Weights of a small GPT-style language model, trained from scratch on English Wikipedia.
Size: 12 layers, width 192, 2 heads of 96, MLP 768 tanh GELU, vocabulary 8192, 6.96M parameters.
Architecture: LayerNorm before each block, learned positions, biases, tied embeddings.
Training: a variant of SOAP for these matrices, 147M tokens, 4496 steps.
Each number is 500 + 25 x the weight over the matrix's rms, rounded and kept within 0 to 999. Layers, rows and columns count from 0. Numbers have three digits each.

# o: layer 7 attention output (transposed), 192x192, rms 0.103, rows 81-95, columns 96-191
# v: layer 7 attention value, 192x192, rms 0.084, rows 82-95, columns 96-191
# q: layer 7 attention query, 192x192, rms 0.108, rows 96-113, columns 96-191
# k: layer 7 attention key, 192x192, rms 0.098, rows 96-112, columns 96-191
o81:482542463489494526541513531467548549490503521509484535515528496494452477470445461445508506453492535478512493483475527461496452492515511498476489489487528520489530511530460458482541476500548519490451486494496471536504483512472520495541575445484502506484519491505491502497529525477542503501
v82:491488463473468506523485493501522471463495476496467442476440514496525490506515480470517487514517445533554511533485499475540523451484573557505509519528497525484504537512502545457506492534541499477532520482550477473502460433492508504511497528513530492487515510478522435462475521499458523540
o82:509492530462551504480514465492499469476478468505507491519483459480520521503515532553472489538476490453510461495500470516501470450510481482467483521457480486474525535490485505476533499537438491530559503493560486462479489423510512480477505494462449468467422499500510546534526480473485457481
v83:483490484498513487466525484484480511505535494511495508444494500511497523511512491544514493463476490497525544538510498503488521498482464522518483516509445493473528493502509561492557486427509532467479480542452488456494490501484504519518523452516463509499456525508465479479497472506437519511
o83:512494520517509521495524483471494466494507550512492521482515483492517551514503538475546492509479465515506491505466509512487463514450472547484469513468507510518527496498496463479473540486510530488513548505494490465477501497474500523542468513499476496493538540486554459478498512561473464486
v84:506463537499543544514553479484532474537525485474505491509518512521468498452477486494486523549475518488518519475505500498499476492445467452508498495450515523505544511471507517535500483516497521517505485452467513501532488504496485494520529497510524504530471485483466526479475525486488434468
o84:528516448506480504511532465510500496516479512493512502510461509492528520516513489501521503522536477526467504560511454510512494521500522480522494509474500518513504477531481468501463464491447519496466532503510493500523510544489504477513562491544472482549521506481499510467468524510466514464
v85:517533501497519523460502491473475514500530486486482533503518486491538489464484524445537495522493492495498520506490509468496516460487509498530485520489513480492474499463520498507478488534524468515517501501479513464539493516481512505491436526467503452471471509517470559517501498502524499480
o85:500500499530527467511493535463506502505495551469508549462491520515489466507517507456484481522509486493498500499499526467527494505483494496479487487466513523493496505460499507499519514477496495494468513483461468499505521534563516508484545513493502472503475469478495544479536501495505502512
v86:517481518465478573479528460495522548515473537495497520519461495502529498484527485490509522497510507487499503514486501503499461453497477509528493540497506497480491497491458473458493484507471459486541505500484477512438542454464524495534495458460476532491450503443468477529457478516524458478
o86:491531511451479471513529451512489495520564510513539484499503484511502500486498497522444467554522516517474499544547507494501490534504477496495503457475462488498502507469513514503472486494512519503550517479504520520494496506523503517531504527537507519481515529463433478528503508530517522492
v87:475508489498454475523544483524511502517537505509562478533449485514508456517458525509482489480477461479525496538554518554453506478537462479455522506556503522524473486493509493458510487488580439525506476493484483538460492502495494470511489536521484525535523509492508502514489466494459504461
o87:541502496453487487539509504511505486496519492418515517521499493461495479508533493527502468534503544495508489548503539470483472506516463473559515507557537476520492484516466508506521539483514518501525490542506468549504491508485507485498489478452546496524452497500529511468514470500519487505
v88:475456509520517537540513481464510468484525505535507516475495436513541484498533487472463499502515474494507512502490487562494486469509480480441495525470476513492540517514493503506506481445537463504525470500516453490505466484470470459530504533496509505535514472472523534536488487523537511450
o88:495474472444536489535546451493457512529512502520519524513505574481494476474513500523476510472458493521522496521513465525467524533525458484497480492478490467503511493501456525495507544477539523510500453495444486473505502478517475483498529521525467495495510482515549481505517511507497514475
v89:504476517540522509509535533501489505507512533527537507492548458520560504503483525467513532519515524539479472527494495562465477472527466533521495475474498474506468460458506540440507453481494449494547489521477525475510537501513506480503507495496504504482463515488430491495475489511532539468
o89:484506487496475528473499461513534512500481507442523523498522516472503436490505528480494472466480492516509472537527525467484518504491469529536507486469456475511527509523515509481490528537511503480526493491484503488495533490507504488505518583467480501489503505495516478492479504534540511545
v90:518498488516533542505530461478485449490493469490529451496502481527515483502495526499562500498475503481491531478496465532501521513475483495506491481507495510508512558513481535514538505473531531519468474499468481488521489499480512540531514489531468506540496525449521503486555478465505485511
o90:554535541532517485523475469474518514485527484539507525482514523482511499530494471527527532474492537497453491531472466469513485553493475461453490513514464519539499472487494492512526480514474519495501492478482517494490545521464529506512519496485457543471526509476548469503514483506532500490
v91:512524508527532505468497508536475468472489487533510479450497516492498501522501487476525526476515474505528490513505451454473496512461529508482536436470524527476535512480490514509472494491487536500508535544481497498512491538530492512502516526471451511454508519522515484500489527542536497508
o91:516504504469515472517532492503522475461456505516461513490471500496491468536507483487523511443462478500514474489483504488485535502544520506494522476473533512534540449463506520530489496520463537489493502510468524477490491496515497520509496559533529493493485497500491486541457547529506462478
v92:521517491483484469506470509496494455500466463502492456493523468504463492455508517466470487510571498502501497491471522535503498538456474533512518478540506470507514533496497532478467482508504487532500508501503513464468577489531496519509516490551523540520520520492516520513461456535479492522
o92:489496519491505507551500504529471468480507486475481478480528523537508488536484458514485485532505477511493536484507502485493509509532534501450489498488494526516513556494502543502541531465495472529469504477476546550508492530513565563495502525480520446487492471512497524481446487470526521523
v93:515448496480493495456496486497530496548470571481486474539459526492540485512528488495513490478476505524502484445512487517507534488464502484453509479511518547508460553454520440537568492502496504499552503520511471537497529465522508497529503473512520481452519514543501480495553532473482480476
o93:458481541525529484496470483491547504515532460502487527487530514431444465483490489530484538515489502510444492544543470460456471481511529498527518462512539545499475542544476530514458481550500494511508508485540495497525535490474444479441515478507505517496509503514481522536507515479504443494
v94:510537487512494477499490500477458511495473519492470494524556519515538517491498548517533497450503497479436491542468474488509478501445502502515494516542501422456504455479503501455453489497504520495524474516489541490474479494525511535485537504440520495508446446500496489507507522520476493529
o94:538508481471511465489444522485528502498507516555458487495537503482506470491438535510541496496494509462522480485503575519501495509518516514493505478465456449518521528465499497475505456527511475462432482497524466468524487480527490501530427497446529481522521528519512454497512469464483466522
v95:463516490530494549529544483528504513523514525516495514534461529492526478504495595511492513473543500488499489483516485525479515524490487500496528485492504480477528520503481534528524512455521491493517473508487517488516526524527513513490548461509495443463524529525483516505504471480482497504
o95:529492459478547495486502467492509487510489463507534501488513515528510502469493487524479499461490508537496499515476485433465514511502489463507495463501500499463551489525518527495505509528530513497487509529494476514447485564518482489465469528493497493474544522512525499503513543531481443577
q96:513499506514453527492512483543499468544499525495521485524533497524532551478524497523515476511485499480533530499542506514490487514505485505488502467491502509487486492503514509483496535481522528507483515470491509515506487494510556486501484464505481485506508496509519535477491460514522518499
k96:495527502519505474509542510518527510518480530504492470550500500525497534482459512517519496505541518475519518507500512508494521480493542513481500501472485508497502476489493477513500494474450483495476501507515504519529503506486514534499505497501521502501485477522520514471486464510484479468
q97:521487525493494491489503528464486491477496500486501473483504512476480521519470542496514484476522499505493474469513507473480496483502446509508468534488518522500541494519522527492494451508479507477496512497475498536465487501500485503473510509510484489521499481454489505518507487491485485489
k97:497486523536501502501479503524486455482548500508517470499485521488527506487500511491522502469494496501483479531524518519519543523504454500504468530500464497484517444495505572469521498530508520535512518482454454500450511495465487503500527482498502466492532518470470513513535509497455479488
q98:476467521504508516478464462525500480499496496521507508487507519499497493501494476517502500503487493513530509514508500511471496499508500498469499512503526489496484490482539498480504498484503530495519504491497479507490482500476537461486505498503489491505485477482502508506520503488497485477
k98:514484521515511498487505504534501498513525519493498499497498481505499505478504466491517515522516525502509526512514514540508521476496502498491505512516497493490489475485516513508506493481500513519518510484486500491495497508466517501494486501500516489530504521505507507511517482499512496457
q99:495497511500532489499509513528488518500519465486481521479469477510478506535497489485499530484488482449491502500502488486491517492496487481488492514495489473525511515467516523499515515526515501514513470499538521489521498523493525498506477495504518505491479485531487505479533466523492511466
k99:520505513521534477481487504463488534497498525483514548500506479542505503509509520474479496520513501497511517467491492494492485502523531496472535499503528514514523520471482517513508499482509506512504497523504510508533488490514520502460466483509520504488501484497520464499489503539510475500
q100:474502485517517499496479498495520512492508501518491492500484503503503500530496501509499541509504520513513501485521491492500521507501510488504494526507489484520496475490485492496509484488482520498513513476488470538507505514501529488506508515482510515496484508504487490505508475520504491502
k100:525500501513515471484499506491506514485485506505494501489495467523527496511540525501487536510514497520474507502521485503518501512520518494481520496491496527494507502520503500525539498494510482508535509494499544516489490518478513526473497482514527526481489547493500470503519480498533505471
q101:519505518491487494501517557470505505489511488469479503502502510501490521505504520485527513494491510496532485476511489497491509505493492494496486523493499479506504516493496523475497489498480483490497489504528506514501494525510492505504512486514497505492530486499517485494533457521494486497
k101:483489499505485461518511474494496500470493512531478496516526517549509506500505510476485498496491486512497471514507490494521535521507506498453490485509518479508515490489488529489496532523502499502507536505473489516518481525509531535505544484509557511495535506489521500483506495521465492463
q102:502499503500482496494492455516498483506493518506518474515508520519503488495520486522482508498494499497497539533501500520497495506517495501477494484505512491491493497533509476497508522508513534521498507457482497508489489468502528491477499495487517480486478492509508507501511513487504519492
k102:502491524512504500501507497493508502524502483494526508491480500469500506516519460516500510522525489474478505507499500539500533491502505499512505497509472509474512499534517511502503488514461511493489489490541528476466473481485480483516474507545521477506483520484493513502512508493510495500
q103:465483470499483492481495468523475474534473524499494497495486502503504516500484493502510493508480497459507551485510507500516483507509495484492491482526508515501521504482519513481524508492519518499499504490484517511525511518496491489509464492507485488497470511491493530491518493495476496500
k103:500529485514520523496520496494465481515508528518486479481499491510484465471429470497492475483497493500477529472503506508489486490512524481500522508467497516514493462461497474521495455478474523508497503499517488513523517480502511515490480506497508530516511498494501496533491501508498479471
q104:494496494482524507490534528456513500486526485492500520504474506499470486528482504467504518504505499525507490517487522493479504501512497470501486523502496503492500488501497480511526502520504492473510488523532507475522500499495504484514498489471513501518491515519469471514515500513485490509
k104:485457499470487501500541490477480494501503482455502539477503495503497495509502496483503505477507518520489504494496501475485486499503480512502517501482529507499478522515500493516479537494528541494493504489516510517494511495508502495487503518495499508490510495471496486537507533471514482501
q105:491507519501477492505532510488493523512492512493512504518475493500505529480517510475516514507517498486514502506489524488507506483505499471512486505499501495511541503477522512467500496496531501501489473524520509481513483482466496480513524453497493505488487531504521533499521492517503476508
k105:487493495493513487485503501479487514497502493516476544499499500520471509488506505515500471530495518495518539525506485500500515517503499536530521501473538485491498479509526493493485548507544492445484516474494484480531539477485490493508482497513519515511475473482508544495485509518507480478
q106:510536508472455476517489478510534476477479529499499530472512503534548488502513463498493495474480496508497481520468485486473501523496513505489490518537513540510545484506472491502510493500506514539497484484510486477510472483485535484521513473472512502494509484521465517481490476493511505463
k106:506494501502434492485498493517508510529496512498538490469495490536522468476505511493509539516526459461471525489461503526540476504505508482488499514485476549516532492487504494514505540474526524493510494492515512486512485542478490485502479485551474482527508535485476531507488506505502518464
q107:492491498489472477486523510482498513516487512505516508500501499498514495503499501501504493535496515517489511490502507500546517503473510493511516513522520518498482511485482471461523495491464477472480509500501494502507500522497495510492497483486481526495496498504497485501487471516508462521
k107:500485491493503488479534539519496520519481477520477469508513482483503491473491500466507459519491491528501528490484483500502491515475500529495537486512509529511464500465530521485496505496496530467493524496473508541498508505506537531522501489481479525469489505512492496476473473511496532476
q108:505504507502508484480495484498492488509508509489505480508496513499513511500482493515479499482502503519495505515498498475466508532510492505494475459496530489489520484499539523479517496519512521473493497474493481510470489478496514479501499508494492501510487487477496523525494524485485492502
k108:530475508510501512473490507500499485527539487488509496494495487481517523493510486533503507499492503504504490511515505545521516499518499507510474511491492505474495461502529526499529500507482503518505504498478485486485496484482493508509496509497518510516486530472506517520509516476506502499
q109:473491519518500523470473488517480511512488498544518487444482491489499489496480506517525478504543496484501468477514514496475537461488496491494497526493508510490532484490533507469507472502503516481484522521483506496505490518490493498490533516518515504518495482450492519485512523477505464491
k109:490530531508503494469503476553495518467497500516505501513458487511515490530492480479492491520531530497488516531526486504487536490500481476511499499520527498464493502467529526458556498528520554513486526480469507529525529538494515520493520475486492458485497496496520551522500519516513497474
q110:494492496500495499525491507504497482497502508504504499476487476500474477518496486481492491492525476478496505503492500522462487488482489521496529497511481492521521480480481524464519513457515517535491500479504527491490498519514495520490499517525504501493496509489518493512511525499456491502
k110:470508514515516473484457490485486480534507503527534478476499501494505468504519508500502470473464532491478509508498530508479472482504462498498473491504466484499511491456506546490471523479463521502514511503470488504528517464510479485492520501520495497544510488457512490479488513493495493504
q111:474512535504490486485488503518474522492481476507482507513485510497482509505531520493471511500503493520493480506471495480490517475521482507527505482507545505489479527510492506481495532544508503538482499493516528520476475455500509502481511494515488506471492516538525519499511508485498516466
k111:477494480508504494475478533489511530503508459541515515509497502504523492487566501538464478513477492521511495506504507527496539510505513487519523511518474495489514506473490500474465499520477482454517518513520506455481503529518486459497469519512527451517498506541558476447474498492478493514
q112:495521474501506498492505497494498533478524519505489516511496492479484505521498531500489507509510529481491499466489514494501531492492491490495496499509478492527494478490485495519493499526489478492506497507486485518502516499516491495511496504512514519492519497490479489512497492510514504524
k112:488513499479493494502501484507494492476486495488514506495511501497513486512507495506501510489514489493490490477490476477489479505508491500521501504497508488523499536520508487499487500531513502481499473484532505518494481471503505496525505506527497488466489475497484494522514498478509511527
q113:510494508534520509492494493473487480507517487484482470494476507490486512512460505512501512487497502507519503507525515464492488528483481513497449469490530485500493491495522499479501475502503511461491512471481485514439491489465526507492511524483477520501498500471497515519511490491502491494